Weights of a small transformer language model.
Size: 25 layers, 4 heads of 64.
Architecture: LayerNorm before each block, learned positions, untied embeddings.
Each number is 128 + 24 x the weight over its row's rms, rounded and kept within 0 to 255. Layers, rows and columns count from 0. Numbers have three digits each. The size before them is the row's rms in percent of the matrix's.

# down: layer 13 MLP down (transposed), 1280x320, rms 0.0445, rows 269-418, columns 120-159
# up: layer 13 MLP up, 1280x320, rms 0.0511, rows 270-419, columns 120-159
down269 118:131131164114170128129076128116115139160129127162153143164110128117119153138119132136130096133138140111144144118129114125
up270 099:181132167067153162112129116122097145162174122106164105171129129107129144162136109130124100117137162149094075130138129149
down270 091:122143167086082138140165149129129141157093128133118135109071118086123105122152135179147174127165137109169119145146162115
up271 108:148127158160156080130105092138131134173128143108141113106117096136120142153168132122125109120153119117080113136139126141
down271 112:119142126150095144128154133141131178137125088111115130123116146126135106166102141126129148115105188116107108144136135137
up272 091:132168162108142128095138107077104163135178134121133128112158080108158163124151111133154110126161124110156131138178142123
down272 090:108103125112150152074103149150155097127129130123119115177085119119124121135094150107085130097095138127117153124099137163
up273 097:134152140127111094143156170124168125153120114089119121115153092107136109155122149144132149136162126126147111148149168122
down273 109:102122131113142119088079144148117130123133107137161123073112156142128153111155135109091161082117111151159104144112103133
up274 109:130158134122100116144089137145141117146152103111146145109112111079121132126097105120116129134125168148137192147126103140
down274 106:133150144150126166124130136107118125141103134119104105087116126153116136115148130128100150096078108117142140154119122135
up275 104:138161142114158086136116128156127123142109126116138151120154089134132119197166137133134165123152111145103113168151129120
down275 112:103121125112120137079108152080133132133171109094152125142105152110099155120113082124071165121100120115140119145117145134
up276 104:158097163122129144151159116109124102112111147146105137138132123131135100128155098113100097083174101098075139101113136112
down276 107:143145124153106093112099125143112138127139123128128096099116126105129135145074102129164130128132146114167159158130128132
up277 101:136137145109146134129124115114134138168165095105128117117136158172080153153137118165113163136127105135158143152122157177
down277 103:140120136145091142093076157127127165117097149143160178127106085127178108114107159119108096135120087145127122147138117118
up278 085:212125127117150151094112091124141134133131137121105137139141152158164112146116116160145101122109102120119114119151123126
down278 086:115171173103084095135124142140111129129113097120100099101112119063111145119123119123106142088127123142133102185106154133
up279 104:139106121158141126118142112167132130133167118085104070074161096085073101158128105101089172114129089133130099118152153172
down279 110:131110118133086140159123104109109105161117148124103173153147119164140132163119138097117110098175149105113206172131102159
up280 104:112107090133126090138124149073142125136107143137126159175126130074130112133173122143110095123107139165109158135119121101
down280 099:158121177147162120127108120131149096125123154099094134121119152149115151133135125096126122130110064105130120108140183121
up281 076:152148171097127138164134136171124157147116108145112159101110218122107125116160136134146085126151127124093126110130081149
down281 068:083132150132107127141150165121124161099115137116128115141125139138103128120114133139167137152082083093099120151127114100
up282 099:139131139128161119158124122123111149159111144104082130143129133075140154108172104167129093103134130092111137123130110144
down282 097:131094110127096110147149116150101116094156142098129107138123121105108086140058138136147151133091168135112111154096121134
up283 103:095155112153139111121083141143125131126167099114126129114162123112151142114124143134124124153114057154132158109121129150
down283 104:121121152133111186170146174141093152163154147141166106111093128141157120110117131090130171148127110120127121130118108119
up284 092:174133125137151126094137116142141147131137123151136126121118162129127141090188138120149130165110133121109119108121176128
down284 074:146165117131105161087132132129153134125152130132158134137082145140134133152091112195169124141094092119178136163110117118
up285 096:161100150138133114158157113134096149126155145138109172087128113121149150094133102116128114116127128110097109188101134081
down285 094:124119106127165131111147118121128130126122144122166104155091145125118105154108158136152137134145098097125135097187116163
up286 099:147161092130128117128124076136087135126195138106104114092096120129157097168110118114118172112144131143118159107110133170
down286 097:096117123145129143155132138110162109122100118152167116143134167121095136102129089150117106160093110117127092175105154090
up287 107:143105162109112136147157093122094148121114120097107142112138129188126107117161120133144102112147109109167164127140159117
down287 110:134141150096124159138138150159173128144114141135127148148119109115109125110163116101109078133095137106124111091125139145
up288 094:154108138110149070180167099108127151127160100134109161155152166191145127127134150141097113208118109151119139116120116157
down288 105:110133144141080150096115144156132130142111151127122109100114108099074126126135108126145122093133168091143100148159128082
up289 092:124138148081140156092121095130098151188155120142130138108089159154093114114115137169115123109146127126115137108149142102
down289 054:131102112142097124091114137111111148111142088150120139094087143096126113158137143105142149127118114132108058100168097128
up290 101:198120155132131148119108136110125135152130092131145120107141131135143121162145149118110134111156069158137085113167146151
down290 063:131128165137131129110114131127068128153119130122123122090151109137100107149111176115143074108136156092174173172150107126
up291 101:128124120083129086109087093126125113141122105105141095150113124118114124084172135150101129134153111129145159116129132141
down291 110:146169108163150184104141148100140143167117135163120180143146163139122118133100097105116084127095130147129122112082093098
up292 093:147144107143117152067114102154121147156145104092128136119196111153129131142133154132079168142095132140095140120159136137
down292 097:136112142115138141129109091160126084087116083135116112110060162114170138078115124110157142137108155164141132137121143085
up293 080:128105100141118163133115112140164118151152142103124100101135121119142166140123103120118133130165151152103125168081078113
down293 086:120095133137151096146138144118144122132130121140136128139126143129120149141152117126105131137101149123187135102111154138
up294 097:130117155121133182146126119112064171098127118111150154172118101109135128144145139099132149135119111107159118160135165131
down294 076:116146142130174097175183102121133166108124125116150135099094138110139102140097120131122128075128154142152118136123101155
up295 092:150114111133144137117162138144142117110118097143127116127149139146113141134118127149129169108170116132109131122142126134
down295 090:127113108129136155127144168156118109156097138144132109168141130121142145104155108120122080108119142144122117141143120096
up296 098:128136136161116104138129144117101141163114131082117125137119069120124117114089085137097155122118092138109120134137119174
down296 109:176139084108120135143099136171175145076151071152147120148192139098140102175124128124145112112140174113102133120118125150
up297 114:143135153169124043178141148121129136160111066143136137120171129121129145111113117159131108116131147131089181128117115152
down297 124:131137129149158144086115125152078175093157124147135135104087112114122106108104157113146152116131139184158096149174088141
up298 074:116123132151126106161149132153148117156124097124111142134143106141088118145115107105133134129139101139123123167154119140
down298 076:136145118104113125145094114139120145091136149120120129096121091135122141140185135113164135111112148092098110107102116144
up299 106:105107130108138146128082124182117130096152129129100165141149106141107138173190131131146168102177125142085094114107124131
down299 106:129118114147157100133146145074132143132083103125120140102120144162106143133134114108149092137079116135134183131160166095
up300 107:125116113146123133086101140124149191126142101167147137105126158175098126134126158122099146154125135111131127107140103178
down300 104:136147118102134137152126149149136076142125146131104073102129148125179141111132114140156106118139145149137140117105133127
up301 109:130155146111113144142123075132128166163146127106105123127105121110136142118168144155082127147160106157102120136146133134
down301 109:116149150098132162125147138105138145135184104162150107138127184147092109130126119123126128094115116091141144112093149123
up302 064:113102143140098141136109106118123187144155114133174120100153161143117132151168139111120137137094116147134125113159098133
down302 052:150115145122135131110126163141081116162127136100123122130125133119123174143121148157150105123158173123118121124123129101
up303 102:140124159113120131127168132153120173121139113150106125121131107126161091116131128150121137152169142126110149142117119141
down303 098:090114055102141117145114095095133101073120120134168161155140126077129160132083132144144131111130119114132132121148092070
up304 094:125115138085171152111155138148127130152177138114141069119149118139101153158134096155137150147183083155155152141161138125
down304 090:132129159139156126113113149126102127156144107114143094115140135103121141136118115131136119115171109147152139137157136149
up305 091:165115164100136141132144140162125162182102107162138158117136163132145137173096110124143097092126167120132137114114110176
down305 103:126125123106164099143110114147167135140119102135115127105100130068137138118140133136081094117141098103111128132123139143
up306 100:141102151134129136086121110134116180132162139136128113076146156109137154132139116086135097119161132114109180083163103105
down306 081:130150130116124168124128133128105163114120121135113156140124150097118126111100118153135123132105092087130112136161167170
up307 101:104119096103132150101146116174158128115146120151128124103144105129155129202143122121133131165118185134121154113157122096
down307 092:129129110123138109135089126123102096139098162127123143133130161175133109081115134128134162115131129118135126197080154129
up308 106:137105122099112140113145127148117174127132109137137137108144188171162150141142148185146134146144148116128169114118165154
down308 103:095109147098124140094095086111131112179086094110138127124117169140166146121150139184091133100102136110085159138145101152
up309 085:155144138138105149133106135130147123143104141180142160156147158111160147173140095131126127123155147087102115117083119138
down309 087:136111163118122074132113095146132132108163112122165134131108102085147149174153151123113147125168162136069126156124133144
up310 098:137088121111156122127120108092115167096159108119086153110103148148153137126085157183062156165139144137108117137129103141
down310 103:120152144146087127131158119168152077141104156089129081136125116131093145109147113122177127119138130127157136175115129117
up311 086:142079092115091173148108180124203152115135133105116111115124092141118128134158081174145134147157133161146173166130155156
down311 085:100149166151153118116118105131106120146167115086156148132114147106109131139042164153113135128123115112132162150124093118
up312 129:143121169124149097151120146125125137131145096111144116146143124130122106162122125130117146117136125124166160140136109144
down312 144:114131148115135183147141111136173070113145088109093147142176131135090101159081112076143140091130122131085152151101170150
up313 099:119084108189149109117171119082118151141123129083162098082139115136103178161127120164134130164136135150076134106175147137
down313 101:126135139137091190159132121137171127131160129149070116136136163115122118113102117133114155113120158121141145133143150109
up314 093:120130107113131123143121168111121111155127167111151185145138098122134142106142117139139104141106127093145137182118123101
down314 081:105110126143122150124131131111154161128111123101120116133133127132142144128130088106121147143128159140169116151155149136
up315 095:139157124137118133161072128134107143142113134117201127165114137125113122162133119162137102133142116152093139163159115155
down315 098:146089141107139137111127167138162116122170136116094153111138145144165126104106136112110120083150156100158085103105150056
up316 087:169108156114128124110172099120127157170127063092141160097145126132153165123228146106113083101119148073121127089111114142
down316 083:112110150134125160118146102114140095114117154115115146102128131134137140143129111097120135103133147156153128138099116133
up317 103:177147116090091141138133128149130144109108129143152132122152091093145118089109107096131114070170128126132099103181141118
down317 109:116132133170131116095090114113141113098118114118105130133084155149117109155180121129102114165106122137104169140096127164
up318 096:127109080101131100123104149116188153135162106106175103160125116101117144107160134135128161164149066156119133122176127144
down318 102:158112126157164141105137107121097129125087108137099164063117154150142131139086139138118099092123183114139066148134134135
up319 086:129119122106166151099100128115179135125154117097170134120187122092156144143162152123115157129144132131144111144145132120
down319 074:118115134123122132125100143104103118148145153144140112144139163097102127158103110142144109103145144131142137143136137161
up320 087:141106162130123134116093145151152134161168107162154139099111114146179144154131092164147120126151182118154134123135136100
down320 073:158111145141125118138135113089146106155146117104091155133119143130115127100141145137137144101147108148072118098159134149
up321 091:181128135146144173148135091128121162137160150121134177122135137176137126150123094089115142152078143118112123126128171152
down321 094:060153128122136157098093152156107109107136134151117144158099152131105130094095075107163127106158099119144140132128108120
up322 109:149099113104136151121137134092143150094078136137152111142163100136135128150102112135134112138150151142139119177161122097
down322 116:137142163151083108100093117155096111121189109135109133115126142147114145098128122121138129121112135133155142087140119144
up323 103:147085122119122134107110121124099107135128106119154116122177115131124121122164122097144118105159169152110120141068132136
down323 108:140142106132119132160134129100142138129120147108125170123113115075101102138100139199120152081097147116156121126131093116
up324 102:182117131134128195098152122133072141155115134116134131143158143138133101133101101113134135097137175153087135103157125114
down324 098:182122146156143118090117125180138112118111100119138121074089146140146128133125113118158132121132141131137120139108142129
up325 121:118126151128154111134152120105143118169156131096152095160135153159125152159126087099086161157123161135062147145140124132
down325 122:097123103088128142149138096129070141122150142131094136127111136160160063098124171137151123140092142109138132174133138124
up326 092:141152134125097107129074168124146130128167128100145116101105120088135114137158124169127131103151078105151153146132102169
down326 096:114156114118166131083105113109136141162147141154139134144082117128153113131155148132118134155138140179135110142121109134
up327 107:136118133131152121164120120092121138154174143108186066124183142090143100136152115139135144145155126107146136104149103134
down327 114:109140090162150135094134131100100145160149112138127132132102142118116102168092115111153133124124137162140106137122120113
up328 090:130092112105105125169121102177128137136165115120166136146091088119144131152114116112096152114123121161083087152190114135
down328 076:135129144106157143097123120146121133121126135137091125133104133125096127120090132128156137159115111109117137080115088105
up329 096:140141123110116099167153081088156152115165108117114102112129095103122111149114122149086136115133113155168123104144109121
down329 099:145130125144126139096069132148124094117115124142176141119138126155154146128144163118199126129154112097065126151125160167
up330 090:163130124139113117134144136101086180171163153124146097103123101135140133143094054136139110088138127154155147141107102127
down330 090:070114122151121155125129105162137082117098123119109172131158109099116111136105148168149114113109181123137097141137088106
up331 117:114117148089160104160127078132084125117154143122148127140156125103111118117145121115148082110145135148066107096106109153
down331 120:114108081146106123115121111116128139163122104179126121158089101157105108128140166151099145122076100149119142131146167145
up332 106:141097121112133190133120104127115152112138126110150117122129159131112094117127085186164146150143144151126147153168169096
down332 105:153155133144127054155137149144152086157131098118095141109135135107130144144114153111117131103175126113104106111128093163
up333 088:170139136152158124132152120116132149123113145103142143132103174152088132112110124153098143142128140182143198132147083110
down333 072:119133116149097105115155143111111116125108139119163095142146094102143114134137134157119102125133153114135103114114131158
up334 091:148131141117116082146109069118115156187087127142142157127149126161136143138117058192132107127110133150135121095175129145
down334 072:148147127137106157106152109131084103101123146123156144096095122151139130146106091138110139130177164117117086114126144146
up335 102:173113102110150140129131133139114141141148152124129168107148120129131128139129131121120115134180092157113188120135101108
down335 093:104144122138157136115127136109159101122114115167077050152155163140137116109113111117099097088120121099157149116114135170
up336 086:158080105118114170124116135152122142164115106106128156141159151122109153171088125120164107089140123128140113134099113135
down336 092:196138139120135114129093113120134121166092121131134136135133122054168140133125162153081146114141141120122136115110104187
up337 106:152110168080170103099176113074112134134149106141167117138157178098106119158133134159135090114165152096090083112103166169
down337 107:127151094154150137112125106103081117159098164130113122177101141113147183128118124111119127123166172146170137134129175122
up338 110:094104116128111154131143061143086177119118126139136142116161104136131098110140092113165131086142112105121176152142140170
down338 107:149149152158118093123147155104111075106137141140125124104111154134132114148103142102135140129116172135156133116125119120
up339 091:165115147112144100107128095117107168124146133121121104124114155126165141115183134085147130140131126101131169127136123145
down339 086:102129128103161099124158119139147126134119159119103150145115135136110116108083157120124146102148121106126170099129128130
up340 111:146131131110134139119145098155115081116150111099140095130130113179112136147175129086133119092128095124108111143115139115
down340 114:100156140107187139093181153095124140134154094124099181136134139131132130136129193134103119115159153103122132106133110126
up341 096:091141137112153129128118163113135116158138118110138097124127145077110143116121126124146135132126120076107124177143170161
down341 099:126133136109125100143154138134159145088095152114142161070138143138144119105164113134091120138122145144172131088123134071
up342 092:149122092136145087119092132064148165155137077122122156088129134124135127124113169193047151190107118148118149122141103131
down342 096:134146159171101145092119125163101106106102195122155123108124113120077147125110128091178128108191139088126159143132121121
up343 098:110134157133108109148142105089131143130139132119149124109152120119129150105122163130150149115153099156131117105142124112
down343 097:157103105110126174107082149125126139142140105151096125113069157142101116134122126171119125125116169111117145122142149162
up344 085:187110141116120124120093090123108173157135103118165131098196129129145126170109112129098140159142136131127121123146145141
down344 043:129095164094174177118151132129144119117076128120141136122101117137137136098106082156142133132186118102139096169135106128
up345 104:134106154143118118142177127126129138105121107139150142137120138116171135141190104148122156144153115116068092136134092092
down345 109:103150136177110089107139153124151132106123104143139134125088108105153136140128146133138140097134139091150159159133136122
up346 102:151120138115184151111135055113128139138155096153120159141142168136131156119102138173128116153153102128104103117185150137
down346 091:168141089121146091119130132136108091109090111093172168100119115135124136131146121099131129122110143094145149120071128108
up347 093:159097117107115133147150106128124158109137117141117139124121128079146117141129126103123155126107126127166126140117071113
down347 090:091122118174144163106125104153114116148150096111139137067164079139117125141121144108119092094117132126143165166160107128
up348 106:113121136140092168144140144118113145184132105111139145164208156109127098172138106062128145105109170112081139108133121116
down348 121:135124124126150157145161127106158093136155173104139163148098176122127132114058105115116113134155170097106110113119112125
up349 114:123161101130165136097108097069159123118172114103126107123100149148111126144126116185108113153117073159135189120169094132
down349 106:113125151100128093157121139177087133084092177111148145137136082103153126130136177141175166116129114086145103115128124128
up350 102:127124167114149128113129112100140106161155106100154116168131129107065160163154134106141132098114142148102154123146153147
down350 112:110137084110148116106114131128116130052135158132149141138140095152120101121091136148170138139191153132107143126103120160
up351 095:172132132130081183109096152106162136151097127122129159108139129145125144151138113147154094123117131117155172149111119108
down351 097:135134168111124121122147157167150137106100099163115121128161124074109136102122157150128101125149117133150164164095124170
up352 100:145125144149114143145135090128095132116134119138148116127128133118108136111111152136133149127129136111126145150130117189
down352 099:105115122125132118146147161139160138140124096102100167114129119130146107129160131133092067149112118127095123136146141099
up353 100:151114118115146181159149112104134150178155126109120144098141123182163131102130102104136106142111089104138122126166142112
down353 094:119111122146143103131150115165144121136124103120098077115112143143091139094118110111146100124132131134128142140104138092
up354 102:156116101117153118089097125127115158127136141135151084063137152064146121127160142153095182151129134091181160145116145112
down354 091:149138180124108106117130137149106121156096099112112167190106143158139157107127138083137105154139156166103150110116149159
up355 096:114154160148119117126139135166174152110089129083127097123151118149096140127155118123146145131149105162093118093168116137
down355 095:161118118108121100142108136115123097140131111132129155150110101124101123123067138168096141134120160149153141123126108154
up356 100:132124142157159146127112135138156130117106151106118160125118087127107114090159128136102138140110086148137150122154122132
down356 105:139130123119132131137134104117103105108136096157136102123155169104091153127112128109148166143140143061098134123165107110
up357 090:129091160128077139152149119130156141142141144124121118159129141135097149136135054140188131107145144133144115132120143112
down357 099:125145109153179104118102110145119118139162135081181178135124114071132148142097148204090153098137142118083140165137114155
up358 116:149143136076154140106141117151088138108096112139151134122118082165121147167114118187115132151147109158127100106140162159
down358 119:166123111138126152097120088142109126150159131123139121135149117141113141169149085123119095115085109135175119196149140175
up359 094:142117122098077141126112157167111125150112098090157156148176113150110123117105143122112127126137150140161118137159142178
down359 092:113144119115158124100077092118153134131132119136173121142094125122122152125145137128122154125098128140146111105108122107
up360 097:115111106095116166100079112143135143118095130176181141117119143117127145154114141129119130124099132167136113143139107135
down360 098:127138167124140098139151130158078115158148149070104125157142124106089113122147134107154139119126181096137137152101145107
up361 101:132116150107136118143137087096147188171117121119135118102142160136163195131125117145129115109141144099127116101128191131
down361 103:137136120109149125170185130168151137163100085128129107135131136143080102122130117169126064174098093128117124154138138145
up362 108:107124117109160081117156123107165139136122120125156126159157141112113135113118099145105073149134133119089114122136106139
down362 107:161113117143114183129125118125114123136125166120120141096099107145165161136140153130117133136093135104174152130133116110
up363 113:170111120115103131114125114153130132122110143095134183150137124162143134159108130080131100099153138096127141132133158123
down363 108:072115113153167139125133109093094083172161120146151097090115126113115119088145107165139121139112128145130132127127107134
up364 081:169152125140129129137099161136129171147118164139139112134129100129112109115123099127136165096145112125159155128116121149
down364 080:127133126164140111134144125127146083124129159103134140100130147080133111142094135110128109127141131138136157161160101130
up365 098:136147115122111109142126117098180155146133126167155109094124107107147137154153136159162110130143147111126136128117129114
down365 101:079115177132171151095097143124100089144122150088128121182098152135135144095088151124117140101080080139124145142104129135
up366 108:151115142119097098146153132144077127135116139129110129079099132107164121141139108111088122111160136128138139134128114150
down366 124:107137134145109122139124114146172140126102066148140161128146077075107174095130182141143143148121133125142126131152081124
up367 104:131102160114113134143147150121143169144099120091134117099140142158133119149138107136161122064131123139138137147101144169
down367 109:111131124156136110116095116123152139167178111117146109120117131080123139146154163124105143126127117115111131102164129123
up368 113:103120121126140133116146068127125149131119099131156155165138107132138143109146098097155118085107053086140112146163170165
down368 113:087128120105178109128153139122132131114120131165142048102119121107136112139134134145126085173137146160129126090107105093
up369 100:088142144030175129108135107149140102173154147133159135101133081121137150159156119141127124128105131144171138167131148159
down369 101:129121091196108135166096146140135140096119087099101139151122162110110127133099141098145156117111147160128119069135175099
up370 102:114101153129134101140157143114109127133123156127148102174126121149121110111127121131170112133124089126133144099149144159
down370 112:135145144143135173124105119127098174093157129131111156126108133118143155148102118115113160104160155121145105158095112045
up371 094:151143108093147146101156118108103177117128134149183151105125071110146150123121127134130100100140121129111159153140086168
down371 100:139113161136122090120113132144142095114132161109091127135124190150129132117129089101152164144155135105135140115123178148
up372 088:140145140154109180107147157148150145169117136110096111095159124133134110170107060116121116111121152147159159104103139117
down372 100:126088105094177057119094084124131132110150085126156114128115135087119160123151161143107154106158147132121116125125150158
up373 102:163126141146122157098088099128095113133152136108153135090125131143092107173100107138125170100121138155103127103121165146
down373 105:099117060088085089144154129149178141096092117144139148130146085157125099135130181130132138164103119121118120162140138085
up374 089:147118151061155107116131074099121142110114108134169132082106149171162156146196135128112115145132108102089109176138073110
down374 082:145128131116146128108132103128128112094103077132152124131106144133104173114108140151121133134168146135127124131112138132
up375 101:128154102111096119151072135105165152177144100146191109145117128095152134122131143175148163120132120159148133123161082148
down375 089:141146113187116149122131115122162153105150142148147137097118095166121138145079143117116096126107109129127124107104120130
up376 090:117127135105116189099096100143130138115109123127113146144129130139175138104171109106139121128128090112139154145159156120
down376 083:126124148106143141150139103140122131140130102106131069124099144082101084075165145132110135134141122089102147156156077148
up377 106:108137111112147107141112122123153164151162099111136079115158132136141089124085163155083120101128087126109168121170120153
down377 116:136139146130115154101103100129147082100134174125153145141138143127097144140142090132168135133184202149185078132141156123
up378 099:099136144141127133123028114122089102144156132121146122134138098114126102143150143112107096097130112164112128136182126145
down378 100:189117118095119137126180132125140091136134134138072135121108154130153140135099093119151177141114107099099142113086154118
up379 086:094106110127101150161109074118135151122143123155150148105106109150122140106113117122143099133134118152114134131111150118
down379 073:183138122117135130088109145139132106154091139123115123165099178128133114173147092147112115092132141129134099135120125127
up380 084:103149107115101047131131126135125150149110090120128150164172138106126160134143160144156098136108111080116110145167114168
down380 077:115120141127139171107157118132122117127119105088156121137079120153120123114130117128102157128125126116120138131102139120
up381 081:141149138086132102069095136110174162144127104150148146092163139110147144140142126160116174158139137110113142151131117118
down381 088:097125106166096105114114151151115115100094099095137133124121149105095155144108126127107145142107107102125166094128154111
up382 088:165139123161108182078089134126105148181138117116116118099143142155096146171090122118112118120098153155131143119119153153
down382 097:091114159114132132111113139132130137145110103152142148113146123119139084156125098099138146104160189118091127137121159102
up383 110:112088149148095128121142130122089176153093106141145153105117100098113151148149113105094154154119152099114130119121118129
down383 110:139151194111130123115137143114145138123138106152099138124153105106147122125090130107087153109138156130142135118123152153
up384 085:180111141132129142122147129131126154192136111116128168122161130150138118154103098117125092138155150151135154097143128122
down384 100:068101161121097099131138115117157119096117068124133097138127156041127169104134127111110105118151130127109131126111123116
up385 103:155101144145147120133142129088128129120115147107128134138140144072106124161133082159130155133139100150138137117172167122
down385 105:092113132120115132094144123120099130164163149134136099137159118090150154144145109128119119111138125132115118139116118156
up386 087:162152107110151104170129106079160146166148136134122125174101102127108125147109103122124162096134097139122126136147113178
down386 092:105109145172073145120122150148132143106089147112127180103132149089123115108091121125114146132097186111128134185109117088
up387 108:119117156123111119114131117135124128105132092137127091112113088112169153113096142097164145141123132139136089108159135109
down387 100:125120139114129127129140150139160115147141113165133150118192141126094088172184113156109133148106100109120167103114137144
up388 094:102106132161132172098149138191152187163140136126135111142159155141125113116125155110140135127130125156151130113157106095
down388 091:129066188111065154153126137157121138094075137111107156110129137078135167155124140136116132117098172143121139112125123096
up389 107:164133135079164165155125144114161107121139106115125103129142139162174140167165135112098130149145145115107112160140099135
down389 100:079128118157101126118131103154128152127125096134137123145143071144118148109092103183158156143132142142165128105120129135
up390 120:123127151137110064115121132110134130117119120166131117149113127115127130136144128144149115134166100134095118124170100114
down390 119:115127139102114156157184133112145146133086132084140160147111118124102120118121140146124156149099136118122108113130120100
up391 113:131130134139149065071128150165120084120135117131127148125177071143081133141186119100107116134141108155092104150109130127
down391 113:108128127131149163117114126070106162171128120114090104153124132144177134153135115113094117088125114086184175106117129171
up392 115:121112129118123088099157069179098123113161087140133133123189143125127146137106126068134096149151133125115108143127084128
down392 130:118148137122135170140133147133172122149145133128099116114099150139148128183170127127131162078108149143153149129130157111
up393 081:158132117095108116110070091129143160166148109145122101107152130162156141151143115120128116144120148132097141134134106170
down393 080:122115134160153139134114103119121116138138122122148131091089138114110119125114128134119115101143151149114134126179149139
up394 099:164094128109110156111137110133129157133076087135148147108158167133153145119118119109151117115129167114168146103125099127
down394 104:089150132104152123107121131171140117109149099140143120129076091100136151122116098135105094115130084134162104153119120147
up395 106:136140149104143159099089150109121134123135166118125146094150147118146106119123099140140119157131120061090121126115114085
down395 103:143145127147144161217190135122083134126110120151137127151146143099102133148143135109149139117150127144188108127131098134
up396 097:163145128086155145103121110112126136136102158114158159077154136111131119128143114103136114124128117131154136113151145136
down396 098:093135161155169083174102102120116130128126147127078100135108114117083122114132111108154142093146155164112136176140080142
up397 093:146116151130116142102142139124160145115102120118160106137107140125137128151117111132154101129103116142156127129149165084
down397 090:143147168158151138114127146101132127153080126141088124106078098146143133109118124144132153087165141157130166130147179143
up398 096:126109141157114138124115138158106129147099083108101153158127119120144161137113123139166153110140146106117130149162139125
down398 091:161131106124132156107187141069118107085137122150156096110086162137096118111157145137116152162100100125107135108117115086
up399 100:125120145132175114121137139120149119140112142132130141145124104148108132144188139120128138132143170167129161112137128143
down399 089:130116118155124106161119142100121158196150155123149154145124103131092119130107101136128144126155142122110144119095129093
up400 094:108116118130105118142137115137090143116126119099139129106127138107118148160169104124126112119111131125098105132112089093
down400 089:159141122107107172097092162115139126168136106124122148133160080109124141170120148119134098103151141068133132120130129167
up401 102:114101120124128178084157091147095153139187128124092102119135074135132197110136136121119142144126150110125086129169126106
down401 098:158106175111131071162130197149180085123101104130145138177133139093127107130122158108141097101128114142120119093131141149
up402 090:113130161129143164078138160109156115109137147112151118120173113075154126125161119118142143146131127117138074150119145126
down402 082:130115141122123100113122174168102176113131131118134115121094135164131125110086095136120142111108136122135149101104124134
up403 109:140118133100075129124119159170144139139111119149139107094128109127151128101147123119125122132131085100157117155155133122
down403 106:120115142154150145184112111081101152096117136108122118089189112107120108183092117138144171116107114111118152092116111088
up404 087:140140149102102152097169095147114113131118139145116103095124129168196105123168114091127120138104125104164099148155110143
down404 075:117118128111178133125123115098144126138147098135129164158110089099106142134119122138119153133117160155129157121105127138
up405 101:161132134130168125133112138119137115159136105081129084096143121121124127153109126164104151125132143119122170131132155149
down405 107:144084117155097107152100110159137124107097169175144104138090113128122138120168096130128088133129098143134117154145108122
up406 117:106157141157092153107134125119159134151130097108145124138136131155111104129152128146138176135133145160101161099181110116
down406 122:141098129092129128138163121117138090114119086117130127178121156126153128110146145154121160142121120147138125105093129100
up407 109:139106172105146093133128110165079159143143137130130070126134126133147106134153089118088112076130121128112142119128163153
down407 127:141132081106121149158125117111125104138139134161168157138115155131116134143127149131145139148132197113173076138149109081
up408 102:136092140155100111109175148128177154149125157184145109137120112135091177118163111125131162146133135111155115112146133128
down408 097:135107139137131104154141098148105127119168177140147170150087150130143101145116118100178155094182112125112144138133119140
up409 099:140138119118146135120146085116109138132154111134139095158142140146116119130111090117098109138135137184063092173093153113
down409 091:095117132136138122124119141158113116119169104131151134128137119117121131127126133151142135115081150103095124122119106152
up410 101:140128132165114165131137153118169126175108121120127150106148147114142159150111084123124148095111116140130161126138153152
down410 101:127151124113132120118100114137128117147140173145122132123129125113110099113112132158124124112121101138150125119154126128
up411 142:126118175112164134085129127119097146128159122113163102116176148112117154127122123151153161122171078126148140186167158134
down411 105:120126151128152107097119146129128117125142112115142077121139139111114132132117125149128151139162103150154133140163136146
up412 092:123099109140127125096111077162176125136074113104153119106133108122135143101142131130140166129107147183112097085138134138
down412 083:125153151133127124083113136150108151098147126110106154143151149113154117133158144124104132121132159085145157126082105092
up413 100:140117121109148177096107138118122150109150116136140115145157134153120125127155094154074153108107143147143139133144145162
down413 091:103114145129106106120100129130157156131120095145156131150083150113106128125127121152120161133127080147096139101096148146
up414 076:140143149152109155122094166156120156173108137107101098113124142127152127142107133116144107093108143140159141130107131152
down414 062:098120124128116102135137121133134135131138115149151105163134131105093091137115151168112141118154135140137143120112116121
up415 103:129136152153178161106096134151158112120143124149101162098142129160128132154154085093173135156115137117106108092165121162
down415 096:126114151097120103131175160153105167160107126136143105114132141106183088128102166154111131142148124129116098154093179109
up416 104:149153167156128131147112085085133136145158159115135124129110144157105116141140129102133122119143160159150144100102090158
down416 105:150122115144159103158122129110116083146119120103145174185082162129100123118127122167174109120151122063118134144141147104
up417 101:114126171140157118129143103099126148176108139124164129130198162161126168125148128164149142137145076131122130116132142127
down417 090:111127140129146114064136108129124122134088095151122119141120197139145141117126131177139160118148136154115143098181134143
up418 108:115100144095100129165156104123132133146140128128138143164138124177102162140137082129146121170107145118135150139130155079
down418 110:161147084144138143151108146134127129113151144132105141118138125088162125127080147159109146133109160128139143130126082132
up419 094:089153159048134136108064118114144141138157139142152123084105116134131109134115128131145104116164117133110149167158126111